From a checkpoint of a small transformer trained on Wikipedia: 4 heads of 32, local attention windows.
Each number is 128 + 24 x the weight over its row's rms, rounded and kept within 0 to 255. Layers, rows and columns count from 0. The size above them is the row's rms in percent of the matrix's.

# layer 5 MLP up, 512x128, rms 0.17, rows 387-439, columns 64-127
size [ 98  96 102 101  86 102 101  97  92 105 109  94 103  93 107  99 102  94  91  97 107  93  93 104  99  95 111  94  96  88 102 103 101 103 104 104 102  94  97 105 118 101 107 101  93  94  98  96  88  99  99  93  94]
[[186 109 137 141 151 153 123 121  88 136 146 150 121 100 146 127  86 116 118  98 179  80 124  83 163 140  98 116 121  98 137 112 113 139 123 119 117 148 169 144 166 106 118 119 107 116 143 130 116 150 158 114 155 122 124 164 131 124  92 117 127 132 118 129]
 [111 144 130 135 128 151 167 135 146 128 127 148  83 115 119  87 172 127  94 113 121 137 157 122 140 119 186 117 110 101 117 145 108 160 105 126 137 133 125 131 172 135 129 172  99 140  94 139 108 135 120 177  84  87 126 125  95 124 132 154 104 139  96 159]
 [146 117 127  96  86 115 116 172 118 102 122 108  81  75 146  93 166 122 141 134 168 103 103 112 163 113 167  98 150 170 110 111  95 128 139 118 147 164 123 138 123 140 175 134 120 133 109  68  96 127 140 115 106 124 141 112 154  76 166 143 140 139 106 135]
 [126 123 117 144  86 108  88 138 110 136 170 125 118 169 111 147 114 132 161 147 107 134 124 142 128 125 128 151 133 127 124 150 110 153 154 174 158 157 102 103 168 144 122 123 101 135 176 151  67 116 181 112 138 164 120 153 150 119 128 178  98 109  94 131]
 [111 153 136 181 121 131 134 119 154 133 127 111 159 130 173  87  95 154  92 132 125 132 140 106 165 154 149 142 130 137 172  99 148 141 104 113 159 145 142 162 150 105 125  99 122 101 151 105 144 158 112 143  97 157 118 119 139 126 156 112 143 101 115 143]
 [161 183 150 101 149 153 192 182 117 137 148 116 123 131 119 147 156 135 133  94 140 144 128 126 184 151 133 141 128 162 119 107 100 143 155 136 103 137 109 140 167 131 140  93 125 146 134 129  96 101 132 136 100 111 102 113 162 105 110 122 109  94 108 111]
 [158 107 107 134 109 111  97 114 202  98 149 142 116 142 137 141 134 108 109 143 108 144 121 139 151 149  84  75 136 127 102 124 106 131 116 144 128 141  99 139 217 165 156 137 123 105 159 157 142 131 122 128 111 120 132 144 130 107 125 100 126 131 119  88]
 [116 112 123 136  77 154 149 147 130 147 123 106 149 127  99 137 134 172 129 121 193 108 128  65 149 117 125 117 185 124 127 102 132 116 114  94 107 162 162 182 140 144 161 174 129  99  99 130 129  86 130 121  92 103 128 108 152 102 101  67 158 116  97 102]
 [125 139 105 109 123 105 131 133 140 136 119 151 131 159 130  99 122 165 159 133 161 132 115 118 135 107 104 103 135 110 113  98 127 117 130 168 164 128 174 120 125 102 167  86  71 152 140  94 134 124 134 121 127 119 130 123 110 136 142 100 135  72 133 108]
 [121 113 121 145 125 191 169 124 139 143 104 159 125 101 121 156 143 149 134  90 154  90 111 135  98 124 173 138 128 142 150 100 151 120 109 135 116 119 148 119 143 135 106 134 103 139 124  62 118 109  97 135  95 139 167 132 107 144 137 149 130 116 102  93]
 [143 152 108 128  94 142 136 145 100 124 123 118 168  95 176  98 116 101 149 174 111 140 125 113 125 136 143 154 160 132 137 133  95 126 102 139 128 135 110 144 184 161 130 116 138 110 114  79 143 114 164 122 124 115  74 164 100 143 154 127 149 122  96 133]
 [ 98 115 122 148 116 126 121 146 139 147 135 122 118 142 127 148  84 132 179 124 148 145  96 114 123 171 110 108  97 145 151 162 131 116 179 117 146 106 148 168 141 131 161 118 131 118 149 119 109 105 135 164 144 184 122 139  92 147  92 110 146 121 154 142]
 [ 94 148 129 101 138 165 126 110 155 155 162 126 140  94  84 136 106 114 158 150 119 173 159 118 143 139 167 119 111 136 146  85 125  98 105  92 134 121 209 140 119 155 142 145 143 135 139 131 106 121 109 119 148 101 128 150 127 139 130 132 120 118  74 142]
 [150 112 149 106 133 151 149  96 103 165 150 118 102 127 141  84 133 107 118 117 149 125 126 122 153 126 127 107 134 158  99 103 129 145 131 103 139 124 131 103 109 111 146 128 100 139 130 152 155 127 132 205 102 121 114 128 135 119 128 100 115 122 147 132]
 [141 119 150 132 133 114 152 152 140 165 142 125 119 167  86 127 136  73 130 104 132 169  97 143 174 114 111 113 158 115 111  90 170 111 128 114 124  80 127 140 149 103 113 116 127 114  89 137 159 123 168 126 129 169 132 110  93 164  90 130 102 134 117  69]
 [152 147  98 136 133 148  99 159 150 136 120  96 136 198 152 190 118 118 115  83  96 168 129 132 162 134 189 106 150 134 102 121 137  92 154 182 108 113 134 137 135 155 119 133  92  92 147 105 112 115 112 140 131 122 139 138 100 130 114 120 123 125 135 141]
 [140 143 112 161 168  93 164 106 108 107 168 158 104 118 118 170 124 116 117 123  88 110 165  85 124 137 114 125 109  98 127 136 124 137 128 106 136 135 138 115 123 101 147 143 106 144 155  95 115 124 123 146 111 152 123 115 115 102 143  98 143 170 160 143]
 [159 125 105 133 118 136  65  85 113 112 128  91  83  91 110 107 142 151 112  89 135 101 106 123 136 140  96 169  96 140 110 110  94 135 150 136 155 113 120 136 107 134 130 128 128 152 106  63 106 115 137 156 165 111 147 156 170  99  91 145 130 124 113 129]
 [116 121 109 124 117 132 112 119 154 127  75 110 116 141 140 169 114 149 145  84 162 164 111 161 110 160 110 150 101  98 144 133 129 156 104 128 158 158 131 130 120 124 145 142 102 143 134 139 150 115 110 103 131 163 125 124 122 147 128 142 134 159 118 107]
 [131 151 106 149 136 123 124 142 115 153 120 149 142 115 126 175  99 102 115 150 102  94 115 123 168 112 166 154 127 115 123  86 147 155  97 148 122 138 131 122 101  87 118 105 121  64 110  90 139  66 164 126 116  99 156 132 148 130 103 109 151 172 135 128]
 [155 105 112  77 171 136  82 104 132 130 107 108 158 107 132 126 148 126 159 136 105 161 157 160 142 157 129 134 125 119 152 129 143 130 150 103 133 166 116 156 106 113 103 136 134 126 124 138 130 111 107 105 105 131 144 113 163 153 143 129 169 119  93  70]
 [100 110 135  81 139  97 104 122 107 115 144 113 139 124 100 118 125 146  90 150 133 118 110  70 137 131 124 146 111  94 109 122 149 130 137 124 109 160 119 150  92  92 155 186 150 117 165 169 138 122 129 142 117 158 144 128 121 134 148 146 147  95 111 129]
 [112 129 127 147 109 154 119 104  89 120 162 109 134 135 175 123 143 136 129  94 147 151 117 116 132 157 113 128 125 148 173 154 132  96 133 117  97 115 155 156 113 109 126 120 105 100 140 150 108 144 116 222 156 134 143 120 122 138 100 157 135 153 112 130]
 [124 138  90 114 136 100 129 112 170 116 109 115 123 164  81 127  93 144 154  83 140 124 107 100 113 167 104 133 127 113  48 134 145 133 128  98 141 136 147 164 121 116 149  73 160  98 135 133 106 151 171 115  76 179 101 108 146 140 145 113 139 117 165 102]
 [131 107 130 125  76 180 144 139 167 162 110 140 101 108 146 137  91 126 159 143  87 111 112 138 122 141 125  69 116 103 111 149 144 141 122 145 131 117 147 169 160  91  85 123 135 115 129 158 148 143  85 114 118  85 117 108 133 112  85 146 139 123 129 136]
 [ 98  76 127 138  98 113 134 133 134 129 108 141 136  92 102 173 127 124 109 139 165 129 127 132 119 132  97 117 180 110 131 152 148 123 161 137 140 134 163 101 159 120 119 148 140 120 200 107 150 151 130 119 132 127 127 158 112 113  87 131 124 120 118 111]
 [118 115  96 142 128  97 166 108 117 106 120 130 134 138 107 165 147 132 167 142 161 153 155 117 134 159 134 120 171 174 131 150 116 116 185 139  90 149  82 100 179 157 154 127 139 147  85 105 136 156 151 123 148 104 109 137 122  97  97 126 168 119 125 153]
 [139  93 120 133 108 134  80 122 138 167 131 106 143 116 127 121 127  97 133 125 145 128  95 106 166 116 138 180 164  90 139 105 142 113  98 119 139 162 136 137 112 157 155 142 120 156  91 138 165 134 140 115  63 115 129 124 137 129 169 105 146  78 120 119]
 [114 155 129 152  97 152 177 110 136 118 166 130 105 133 118 135 101 139 143 118 169 107  85 167 184 156 130 166 109 138 115 121 126 107 146 145  82 106 129 126 138 178 133 140 139 173 114 129 176 163 109 172 133 116 138  93 139 133  98  92  97 117 153 127]
 [111  99 155  97  83  93 138 138 153 170 106 152 101  76 154 134 107  93 119 146 134 138 134 103 137 154 147 138 104 139 111 151 129 132  88 129 130 160 110 138 148 141 116 112 123 120 100 139 146 130 142 162 139 127 132 136 168 140 117  94 126 110 169 116]
 [122 151  98 135 126 136  99 111 156 116 123 148 100 138 102 110 190 129 134 121 120 119 141 100 157 163 126 174 137 147 148 145 143 132 136  96 122 107 129 146 155 128 135 153 106 127 127 137 119 118 180 137 123 151  96 101 159 126  93 121 124 128 135  73]
 [118  93 168 129 153 113 142 137 121 121 114 129 121  87 132 122 142 131 124 159 131 177 133  72 126 128 125  91 111 132 111 109 118 110 179 114  94 136 137 132 145 121 153 100 133  66 161  75 128 126 123 120 136 147 152  91 137 146  99 116  81 124 155 167]
 [170 111 119 162 127 133 139 118 165 125 127 128 136 119  98 164 103 123 118 105 189 140 159 134 119 118 151 107 103 127 141 166 128 141 137 116 125 119 125 119 115 155 104 114 161 182 130 140 136 178 153 155 122 114  99 149 121 105 139 107 132 150 162 155]
 [152 138 135 118 126 171 118 173 127  50 136 103 130 103 132 217  99 135 124 186 121 129 119 114  98 123 127 144 141 153  91 127 106 146 173 159 135 104 116 132 124 131 141 125 125 119 133 113 111  86 125 125 114 144 145 121 112 121 104 131 121 150 147 124]
 [141 149 140 114 140 158 116 118 117  82 116 133 115 108 120 149 159 149 138 118 117 125 122 115 153 149 123 121 131 109 104 130 139  78  80 109 122 176 154 112 118 144 121 152 131 132  98 134 120 112 100 111 137 107  94  81 103 141 123 111  96 111 129  89]
 [105 127 158 155 114 201 104 144 101 157 140 134  94 149  85 168 103 112 121 126 148 119 137 124 115 136 100 168 126 124 136 101 125 109 126 125 139 141 173 147 113  65 146  89 105 140 120 124 130 127 190 176 152 133  94 107 186 108 107 142 131 143 170 134]
 [140 151 141 154 150 121 110 107 109 153 143 151  89 121 100 141 133  89 139 128  89 105 113 116 108 109 124 130 117 121  64 109 170 119 177 131  77 160 124 104 164 117  91 178 102 132 162 148 131 144 121 123 143 130 128 111 196 110 143 136 106  87 123  82]
 [ 91 133  99 137 166 133 142 176 107 100 166 152 107 146 139 117 165 127  90 126 154 117 159 123 148 141  99 128 138 121 153 152 122 125 158 114 137 155 157 113 159 155 123 124 145 104 146 109 133  71 131 133  91 104 127 115 139 141 113 125 113 155 148 166]
 [119 108  89  77 117  90 115  73 122 132 153 104 121  92 149  89 150 119 116 180  99 149 135 115 129 128 131 137 135 136 111  78  89 135 177 166  97 154 149 136 141 160 124 107 127 146 112 103 126 158 104 158 148 134 167 128 125 159 112 155 163  96 121 145]
 [120 128 143 140 143 164 115 160 121 169 138 136 131 128 107 113 179 145 134 147 155 123 119 120 107 106 150  79  93 110 170 123 137 127 124 123 127 159 140  65 152 143 131 112 149 127 164 122 149 124 114 118 139 137 150 154 118 142 197 104 148 154 133 126]
 [133  99 149 155  59 139 114 135 192  68 115 133 159 121 168 105 104 103 157  67 153 141 139 144 117 123  90 162 124 123 126  78 142 158 150 113 137  95 105 157 154 111 110 117 110 159 130 141 110 105 139 128 107 137 157  75  96 151 117 127 169 148 123 111]
 [141 101 115 187 138 111 101 129 141 139 134 113  91 138  82 124 138 107 119 132 163 103 110 114 145 149 133 126 111 142 113 143 124 145 114 116 115 130 131 135  97 119 101 130 167 129 129 110 102 134 155 124 108 133 100 158 132 140 176 125 146 110 100  90]
 [151 109 156 148 101 122 142 116 124 118 106 143 124 157 175 157 120 110 117 110 148 188 163 111 147 131 104 142 156  97 112 112 136 127 140 146 132  94 113 150 104 167 149  66 149 171 162  94 137 121 110 121 108 147 104 164 106 126 126 111 149 178  95 124]
 [ 92 114 159 144 127 135 138 128 135 126 143 102 107 114  84  96 124 145 154 119 110 133 128 127 164 191 145 105 144 118 109 111 160 103 126  99 148 115 143 125 138 154 126 116 149 131 101 122 127 134 123 140 164 185 112 129 110 104 152 122 154  95  89 141]
 [103 126 154 146 146 169 112 156 151 128 109 126 118 126 138 128 115 108 143 121 130 133 121 155 161 144 164 133 115 127 140 154 119 166 132 143 105 163 120 147 142  74 139 109 151  94 113 105 139 125 126 119 138  98  84 169 146 132 149 135  63 148 124 126]
 [ 82 174 142 101 107 171 112 160 106 145 142 151 106 111 157 179 103 144 114 129 110 132  74  95 116 141 142  94 129 124 153 112 132 113 105 166 159 156 108 152 137 135 127 142 144 143 154 120  92  96 148 116 154 127 124 123 139 118 115  97 122 147 121 158]
 [168 128 139 150 121 148 149 109 163 123 119 148 125 119 133 160 157 139 164 113 116 134 124  83 171 171 113 119 175 129 143 132 102 132 113 128 150 135 139  92  97 115 150  95 113 130  98 134 109 133 130 179  92 127 123 136 150 143 122 121  91 108  82 122]
 [137 120 104  91 105 114  91 119 120 141 131 131 166 140  66 140 110  86 133 169 148 132 103 119 144 166 149 119 132 140 141 133 111 151 102 137 116 108 126 123 109 135 115 133 116 141  94  96 138 117 160 175 145 125 129 115  99 142 155 115 137 131 150  92]
 [ 80 135 147 134 143 113 127 155 146 141 107  85 139 142 134 131 123 120 135 124 133 126 158 103 115 125 166 126 118 180 152 122 157 161 136 158 132 122 112 176 134 131 125 103  86 130 105 184 183 149 123 144 136 149  98 163 117 148 129  94 150 130 122 139]
 [139 147 119 135 145 187 128 119 180 140  99  62 182 119 147 133 107  86 134 130 148 137 121 176 151 138 123 102  85 165 104  90 128 148 105 125 117  85 106 174 141 126  95 153 138 165 134 168 148 160 142 133 121 140 153 138 128 157 131 112 143 127 113 143]
 [145 152 139 163 133 126 130  98 165 105 116 107 138  93 139  97 134  99 112 140 140 145 120 116 151 146 113 135 105  94 102 155 138 117 119 169 126  70 111 129 116 182 129 148  97 143 161  99 132 114 131  95 111 162 132 149 141 132 108  99 144 191  99  89]
 [118  81 143 141  87  94 158 117 142 172  82 106 170 131 155 163 142 112 161 139 118 159 113 149 154 141 100 152 115 123 112 165 108 147 145 141 102 133 135 114  91 128 127 136 103 148 112 109 124 117 121 127 109 161 103 103  88  98 125 104 138 105 137 139]
 [109 170 122 127 113 146 139  92 120 108 107 180  88 134 171 120 154 138 174 105 160 135 154 171  92 110 121 112 119 114 128 172 170 136 129 110 159 196 118 135 147 131  98 134 139 120 132 125 114 110 116 132 128 113 184 143 148 177 128 132 117 104 134 120]]
# layer 5 MLP down (transposed), 512x128, rms 0.0412, rows 387-438, columns 64-127
size [109  90  98  96  90  97  97 101 100  98 111  96 102  94 107  98 102  98  99  99 106  96  96 104 101 103  96  93 100  93  99 104  98 105 103 106 104  98  95 106 111  98 109  99  99  90 103  96  93  98  96  99]
[[186 136 126 120 164 147 144 153 103 129 144 108 127  61 156 137 121 139  94 107 147 112 142 113 138  97 161  71 156 158 137 129 117 129 146 117  93 136 130 173 139 137  97 159 127 120  92 107 132 177 130 140  74 171 154 138 117 178 103 106 105 105 136 143]
 [119 108 135 128 133 185 131 165 151 117 145 156 113  97 101  82 134 109  87 115 135 129 116 153 166 118 167 151 113  96 139 124 142 137  55 138 143 132 125 131 118 105 179 156 135 147 133 111 126 134 120 145 159 140 153 132  85 135 118 131 138 142 149 144]
 [115 123 137 149 102 137 120  40 127 134  96 112 130 148 147 116  91 139 138 120 125 130 152 124 122 159  70 135 127 111 140 182 147 130 152 136  84 121 114 109 138  92 108 139 157 106 146 145 124 144  89 128 176 142 125 120 138 160 112 121 165 107 173 134]
 [133  93 138 168  98 111 150 175 136 141 123 138 138 149 128 127 130  91 138 103 187 107  94  88 113 149  99 107 126 143 129 123 111  95 141 144 118 101 104 115 108  88 100  73 110 145 162  99 125 119 143 134 127 138 155  93 129 105 101 158 136 137 138 178]
 [125 143 109 136 110 183  86 123 127 190 150 149 132 124 140 151 128 125  90 108  81 106 100 146 138 166  95 159 173 148 149 123 145 152 105 158 109 116  82 131 122  90 125 158  82 164 115 140 146 154 112 134 111 114 153 160 108 111 116 115 157 123 132 116]
 [101  84 158 157 121 119 134 158 112 125 137 157 140 134 132 108 147 167 110 156  97 106 110 101 100 140  99 126  87 113 173 161 132 152 137 105 144  93 123 139 134 111 166 155 109 137 127 128 136 146  91 148 160  96 133 153  92 140 167 130 105 135  90 146]
 [114 128 134 120 158 126 123 157 130 128 155 115 148 113 115 134 160 124  78 155 126 137 123 132 145 178 106 109 117 119 105 106 141 141 137 159 121 147 149 166 128 143  82 150 160 170  94 111 155 139 139 127  84 147 170 151 107 100 120 107  84  74 142 139]
 [122 133 115 154  81 145 125 124 124 101 158 149 135 134 111 165 108 119 142 130 150 135 116 108 106 108 132 135 149 130 168 137 107 154 116 116 175 136 142 165  98 127 123 152 136 121 146 161 156  92 132 140 116 117 111 120 118 134 111 150 137 106 111 179]
 [149 159 129 104 143 101 126 107 104 114 158 131 138 154 118 103 138 141 147 119 161 148 116 176 152 148 122  95 165  80 106 112 107 104 145 146 127  83 133 121 133 123 160 133 139 109 101 134 133 135 128 176 146 138 132 126 108 153 126 121 141 149  98 152]
 [135 129 177 128 130 102 136 114 151 120 138 135 102  92 138 129 102 107 145 147 124 121 143 127 144  94 123 110 153 146 162  94 160 108 157 174 144 140 167  90 136  98 124 200 115 113 102 108 154 104  93 137 144 156  78 176  95 105 126 144 173 121 108 142]
 [137 111 106 116 146 147 115 144 135 137 137 164 152 102 113 142 121  99 143 180 107 110 120 133 105 148 126 137 113 158 188 113 134 138  92 103  69 138 147 121 119 115 118 134 129 144 169 135  93 128 123 118 127 161  93 179 130 158 105 137  86 110  87 133]
 [121 109 154 135 182 150 117 105 140 127 116 139 135 128 166 188 102 177 150 109 159 125 136 158 118 144 118 147 106 145 109 117 111  95 125 165 102 126 160 142 141 134 101 119 129  89 148 157 128 122  83 140 147 116 119 132 143 127 163 140 161 134 114 119]
 [105 159 196 177 147 147  91 112 120 136 132 161  70 133 125 117 108 138 131 126 125 133 166 114 126 133 126 117 101 139 134 113 121 143 119  91 140 153 139 129 123  95 188 107 103 134 144 135  64 136 140 139 131 144 160 109 136 135 125 157 162 126 113 155]
 [142 180 142 177 160 139 118  84 150 138 100 161 113 107 109 136 123 123 103 144 126  97  95 121 126 105 125 141 121  90 127 162 154 108 156 117 125 135  67 144 106 152 131 149 105 140 115 126 145 118 143  98 145  79 142 130 142 121 139 143 133 139 137 108]
 [132 113 173 129 139  92 156 146 172 140 102 105 153 136 148 127 140 113 143 172 155 115 110 105 149 121 144 144 149 103  97  96 160 107 137 122  87 107 134 163 129 138 106  91 144 132 135 129 157  88 128 128 133 150 138 126 125 145 124 143 150 112 175 100]
 [ 92 153 140 157 135 140 150 136 113 166 123 154 111 101  83 102 135 146 115 131 135 131 162 146 110 115 135 199 143 112  91 100 136 104  94 104 141 122 116 142 158 145 104 146 113 132 121 102 142  77 146 154 137 108 125 138 165 142 122 135 102 110 163 149]
 [ 76 134 133 108 160  87 106 153 146 150 157 118 152  50 114 107 129 119 141 147 152 124  75 144 140  94 140 134 155 120 134 110 130 115 139 131 154 111 135 128  95 123 105 133 133 143 106 177 161 116  98 135 129 112 153 156 158 134 127 125 128 131 133 128]
 [ 91 147 140 126 158 132 167 153 123 139  92 139 170 104 122 134 111 100 136 112 120 139 104 104 141 126 124 100 117 130 182 161  98 129  66 150 159 108 159 147 120 140 150 144 142 130 153 125 103 153 131 148 133 131 158 122 119 108 136 111 164 129 127 112]
 [ 94 150 163 139  93 124 124 126 137  99 107 121 113 142 123 118 121 113 124 132  97 123 114 141 106 114 103 148 110 119 161 133 126 147 103 120 150 166 142 128 101  95 135 155 160 138 132 162 140 159 140  79 157 138 114 101 146 108 113 126 104  98 112 100]
 [190 138 117 101 106 132 111 110 115 154 109 168 139 118 107 138 147 114 124 110  85 136 116 142  99 107 164 114 122 100 127 121 135 134 137 103 171 150 145  93  86 109 102 141 108 104 113 118 121 127 161 134 119 196 112 105 116 156  98 107 122 140 140 123]
 [109 136 155  74 128 137  95  96 141 102 150 124 124  93 155 164 117  70 149 132 169 137 100 156 121  92 122 113 128  75 136 121 124 116 143 134 103  99 164 154 138 151 135 139  89 155 100 133 139 129  80 165 126 145 173 123 125 112  99 122 157 155 157 100]
 [129 155 135 123 176 187 135 114 121 103 167  85 133 157 141 133 123 108 129  56 112 115 147 172  96 124 171 170 108 168 128 162 130 129 123 126 140 120 147 110 127 100 135  98 117 115 153 151 100 105 140 107 164 126  94 159 142 141 130 114 108 151 156 154]
 [123 118 167 109 115 149 129 105  83 129 143 113 161 142 110 127 140 108 111 139 153 141 120 146 133 134 119 118 151 164 148 172 130 105 120 130 103  83  97 143 129 124 113 109 116 101 162 125 121 143 113  96 142 158  93 154 103 126  65 125 106  84 155  90]
 [128 111 103 140 143 142 147 111 123 108  87  97 102 113  95 111 146 186  83 148  48 176 137 117 142  97 142  97 121 108 102 119  90 124 124 135 110 114 136 121 135 131  96 133 132 114  87 146 134 121 128 137 132 153 136 111 108 142 127 104 114  98 124 113]
 [140 113 170 154 136  51 133 113 144 120 158 135 139 119 126 143 121 161 136 181 122 123 163 157 117 143 131 152 153 128  91 151 131 147 136 125 115 136  62 133 143 152 111 105 155 134 146 131 128 177 163 141 141 135 127 169 137 115 134 144 106 194 129  99]
 [167 134 137  83 141 154 147 102 113 118  99 130 133 205 138 119 137 106 127 150 116 128  96 118 117 124 110 129 126  91 147 140 130 115 115 181 121 133  85 180 162 134 147 152 135 137 112 114  95 133 129 142 151  95 116  62 140 107 141 125 184 106  85 156]
 [137 121 153 139 178 121 152  97 111 132 135 119 159 101 142 142 123  92 159 100 159 100 133 135 135  93 125 163 165 125 129 163 124 102 177 135 122 152  80 128 168 179 123 113 106 162 100 130 152 122 150  99 148  99 127  89 155  88 125 147 157 193 123 119]
 [100  91 161 152 115  87 166 176 113  84  92  88 159 118 121 129  71 131 105 146 153 146  74 116 147  89 158 167 143 116 148 167 144 138 129 118 152 123 131 154 127 142 113 137 125 150 128 164 152 140  87 129 123 126  95 121 122 123 132 166 154 124 183 120]
 [ 99 157 118 156 106 110 135 149 125 110 114 145 101  67 122 137 131 177 152 145 103 149 168 145 129 120  96  95 108 125 158 118 142 135 119  94 142 161 123 128 124 106 171 123 149  72 129 151 114 137 158 130 120 137 111 166 117 102  96 123 152 145 173 168]
 [118 117 114 124 142 119 105 148 119 135 157 124 109 115  64 118 103 161 124 113 133 134 108 150 128 116 121 124 134 128 141 148 104 168  93 105 128  93 124 145 115 163 120 167 132  91 151 121 135 115 114 176 159 121 150 113 149 149 113 166 130 142 139 167]
 [200 145 134 133 146 125 117 164 111 121 131 140 146 155 111 128 114 114 112 142 102 116 123 114  76 139 135  97 111 104 120 123 123 146 135 175 138 140 137  99 120 148  98 120 101  98  94 178 180 113 122 121 121 175 112 160  91 134  86 118 122 147 149 167]
 [125 134 138 156 154 106 127 136  97 149 164 169 142 140  57 164 133 150 125 147 144 157 107 153 140 149 146 114 104 145 111 146 138 134 155 101  80 138 123 135 170 169 135 117 104 116 112 152 121 104 159 139 132 101 113 157 111 136 139 125  72 145 129  97]
 [136 111 101 108 147  88 101 107 140 173 168 122 154 142 126 119 131 109 153 132 113 124 139 115 153 103 110 110 155 109 189 130 149 146 113  91  89 106  83 121 159 117 155 131 158 163 149 145 122 121 115 122 195 144 151 127  85 113 127 113 120  87 106  97]
 [125 140 134 107 160 142 130 102 102 126 137 122 125  93 105 102 147 180 113 130 153 155  77 148  83 123 115 133 113 124 105 100  97 112 121 101  89  96 101 177  61 132 120 120 140 123 116 122  88 126 139 141 136 122 122 121 104  93  71 107 154  68 128 146]
 [141  89 123 121 134  82 107 122  95 122 112 167 114  86 126 120 106 137 145 165 163 107 129 158 133 145 156 155 111 102 160 140 124 100 131 114 163 171 101 150 106 141 129 169  82 112 133 140 152  95 112 134 122 146 122 115 108 105 135 113 156 142 145 109]
 [147 147 104 110 115 121 127 148 108 100 109 109 128 111 125 143 129 127 137 108 111 108 139 148 124 138 169 112  97 154  88 143 144 180  86 127 145 110 205 123 112  94 136  96 155 110 174 161 146 157 141 151 101 144 138 124 130 164 108 110 127 115 145 144]
 [161 107 124 140 153 139 143 133 141 116 106 160 130 104 123 130  90 134 149 105 135  98 130 107 119  78 137 125 136  87 148 127 107 156  75 155  94  89 110 102 130 145 160 150 148 125 105  85 151  96 134 113 152 135  84 152 112 125  88 148  82 147 101 166]
 [126 137  96 168  97 145 127 118 167 149 121  94 145 120 152 111 145 164 158 119 166 102 103 117 138 109 152 127 124 101 105 127 139 102  95 142  83 147 107  68 134 127 109 160 106 119 114 175 125 142 119 145 105  92 141 106 128 111 149 153 133 108  99 121]
 [116 147 169 121 162 144 139 105 117 115 130 164 161 168 122 105 147 136 111 141  83 143 104 155 138 154 125 100 124 142 118 104  98 165 112 129 134 181 157 137 181 115 123 125 154 141 137 109 142 152  93 101  77 115 182 123 132  95 134 111 157 144  73 157]
 [149  95 125 124  50 116 158 127 118 139 109 183 149 122  99 127 126 130 159 158 158  93 159 104 126 117 151 142 134 152 116 160 156 113 107  81 181 121 141 166 164 140 130 123 104 154 158 152 140 116 116 160 116 146 126 118 179 134 123 154 146  78 145 144]
 [130 126 175 173 120 146 111  96 142 158 176 122 117 116 127 126 128 122 113 102 177 133 140  97 114 172  93 144 108  84 110  85 115 150 131 138 178 122 104 138 144 148 135 152 124 135 147 116 140 154 133 115 102 141 152 118  73 129 152  93 155 142 100 152]
 [120  99 137 175 103 153 136 126 171 121 103 112 135 130 119 111 130 143 117  79 132 158 117  96 128 132 124 150 167 134  98 131  78 140 162 120 141 116  88 118 122 136 104 130  98 126 102 158 147  96 142 100 137 101 131 100 187 136 106 111 135 114 178 157]
 [100 131 111 134 118 111 105 133 143  91 134 122 136 102 121 126 131 133 106 178 130 148 157 147 120 169  94 116 158 146 174 177 151 146 139 110 138 181 134 140 191 122 138 102 138 132 122 140 105 103 153 131 131 171 119 125  79  87 172  97 160 152 144 137]
 [138 120 115 134 135 164 110 117 148 147 129 139 142 143 145 116  92 129 123  79  72 149 123 153 140 147 110 156 151 108 125 141 113 107 111  73  84 109 117 172  84 146 117  97 108 103 115 114 133 137 150  68 123 153 134 156 139 128 140 132 117 133 155  86]
 [ 99 138 182 147 149 142 130 119 143 132 135 193 145 179 138 164 141 137 130 106 141 118 106 127 118 137  84 134 106 133 121 144 120 120 139 111 112 128 121 136 144 160 101 129 131 145 128 153 179 111 164  71 133 154  95 151 100 123 142 162 134 116 144 120]
 [ 99 121 141 131  95 132 119  99 141 128 121 102 134 115 158 163 128 157 111 109 107 152 104 124 142 149 162 104 122 120 169  98 108  89 105 159 130 146 158  97  95 134 102 133 144 127 128 148 129 117 150  80  90 136 117 135  78 150 118 128 143 140  90 117]
 [140 138 119 124 135 157 113 134 123 128 129 150 145 116 158 160 129 139 105 149 106 139 108 168  95 156 136 130  70 142 116 144 138 114 113 127 143  85 117 156 137 112 160 136  93 157 150 118 152 126 116 127 117 162 138 169 107 152 103 176 165 167 134 122]
 [139 183 100  84  99  91 137 114 105 122 130 130 116 181  98 124 147  84 131 189  95 120 115 153 143 181 158 157 145 140  87 124  97 117 141  81  91 113 121 111 129 126  88 142 145 133 104 152 126  81 123 154 105 152 160 156 137 141 132  97 133 147 116 126]
 [163 170 149 105 124 133 171  94 105 153 120 136 136 127 125 132  82 140 153 130 120 130  44 142 111 154 146 133 114  95 115 138 128 113  98 114 118 121 137 113  99 107 168 123 168 146 146 151  86  93 151 123 106 138 142 117 121 145 109 122  90 144 167 123]
 [106 118 105 139 116 108 142 154 125 119 117 133 125 105 141  99 127 143 147 127  99 132 141  99 166 124 151 154 114 140  95 127 111  98 121 140 145 115 135 114 120 130 122 122 154 128 121 132  94 141 107 157 156 147 125 134 121  94 130  89  92 148 132 172]
 [144 145 132 169 149 125 116 122 136 105 137 114 119 125 161 121 115 142 116 141 114 149 121 166 113 130  79 193  98 111 140 159 104 139  94  97 124 140 115 107 127 132  83 122 167 132 180 104  95 133 129  40 106 115 104 114 120 107 106  98 130 129 141 107]
 [182 130 132 163 124 130 135 108 113 146  96 163 140 181 138 179 125 129 103 115 140 140 144 156 157  95 101 116 157 146 147 117 147 139 135 136 135 128 161  90  98 128 104 149 102 140 153 113 101 139 155 166 104 116  59 131 113  91 103 122 126 102 111 110]]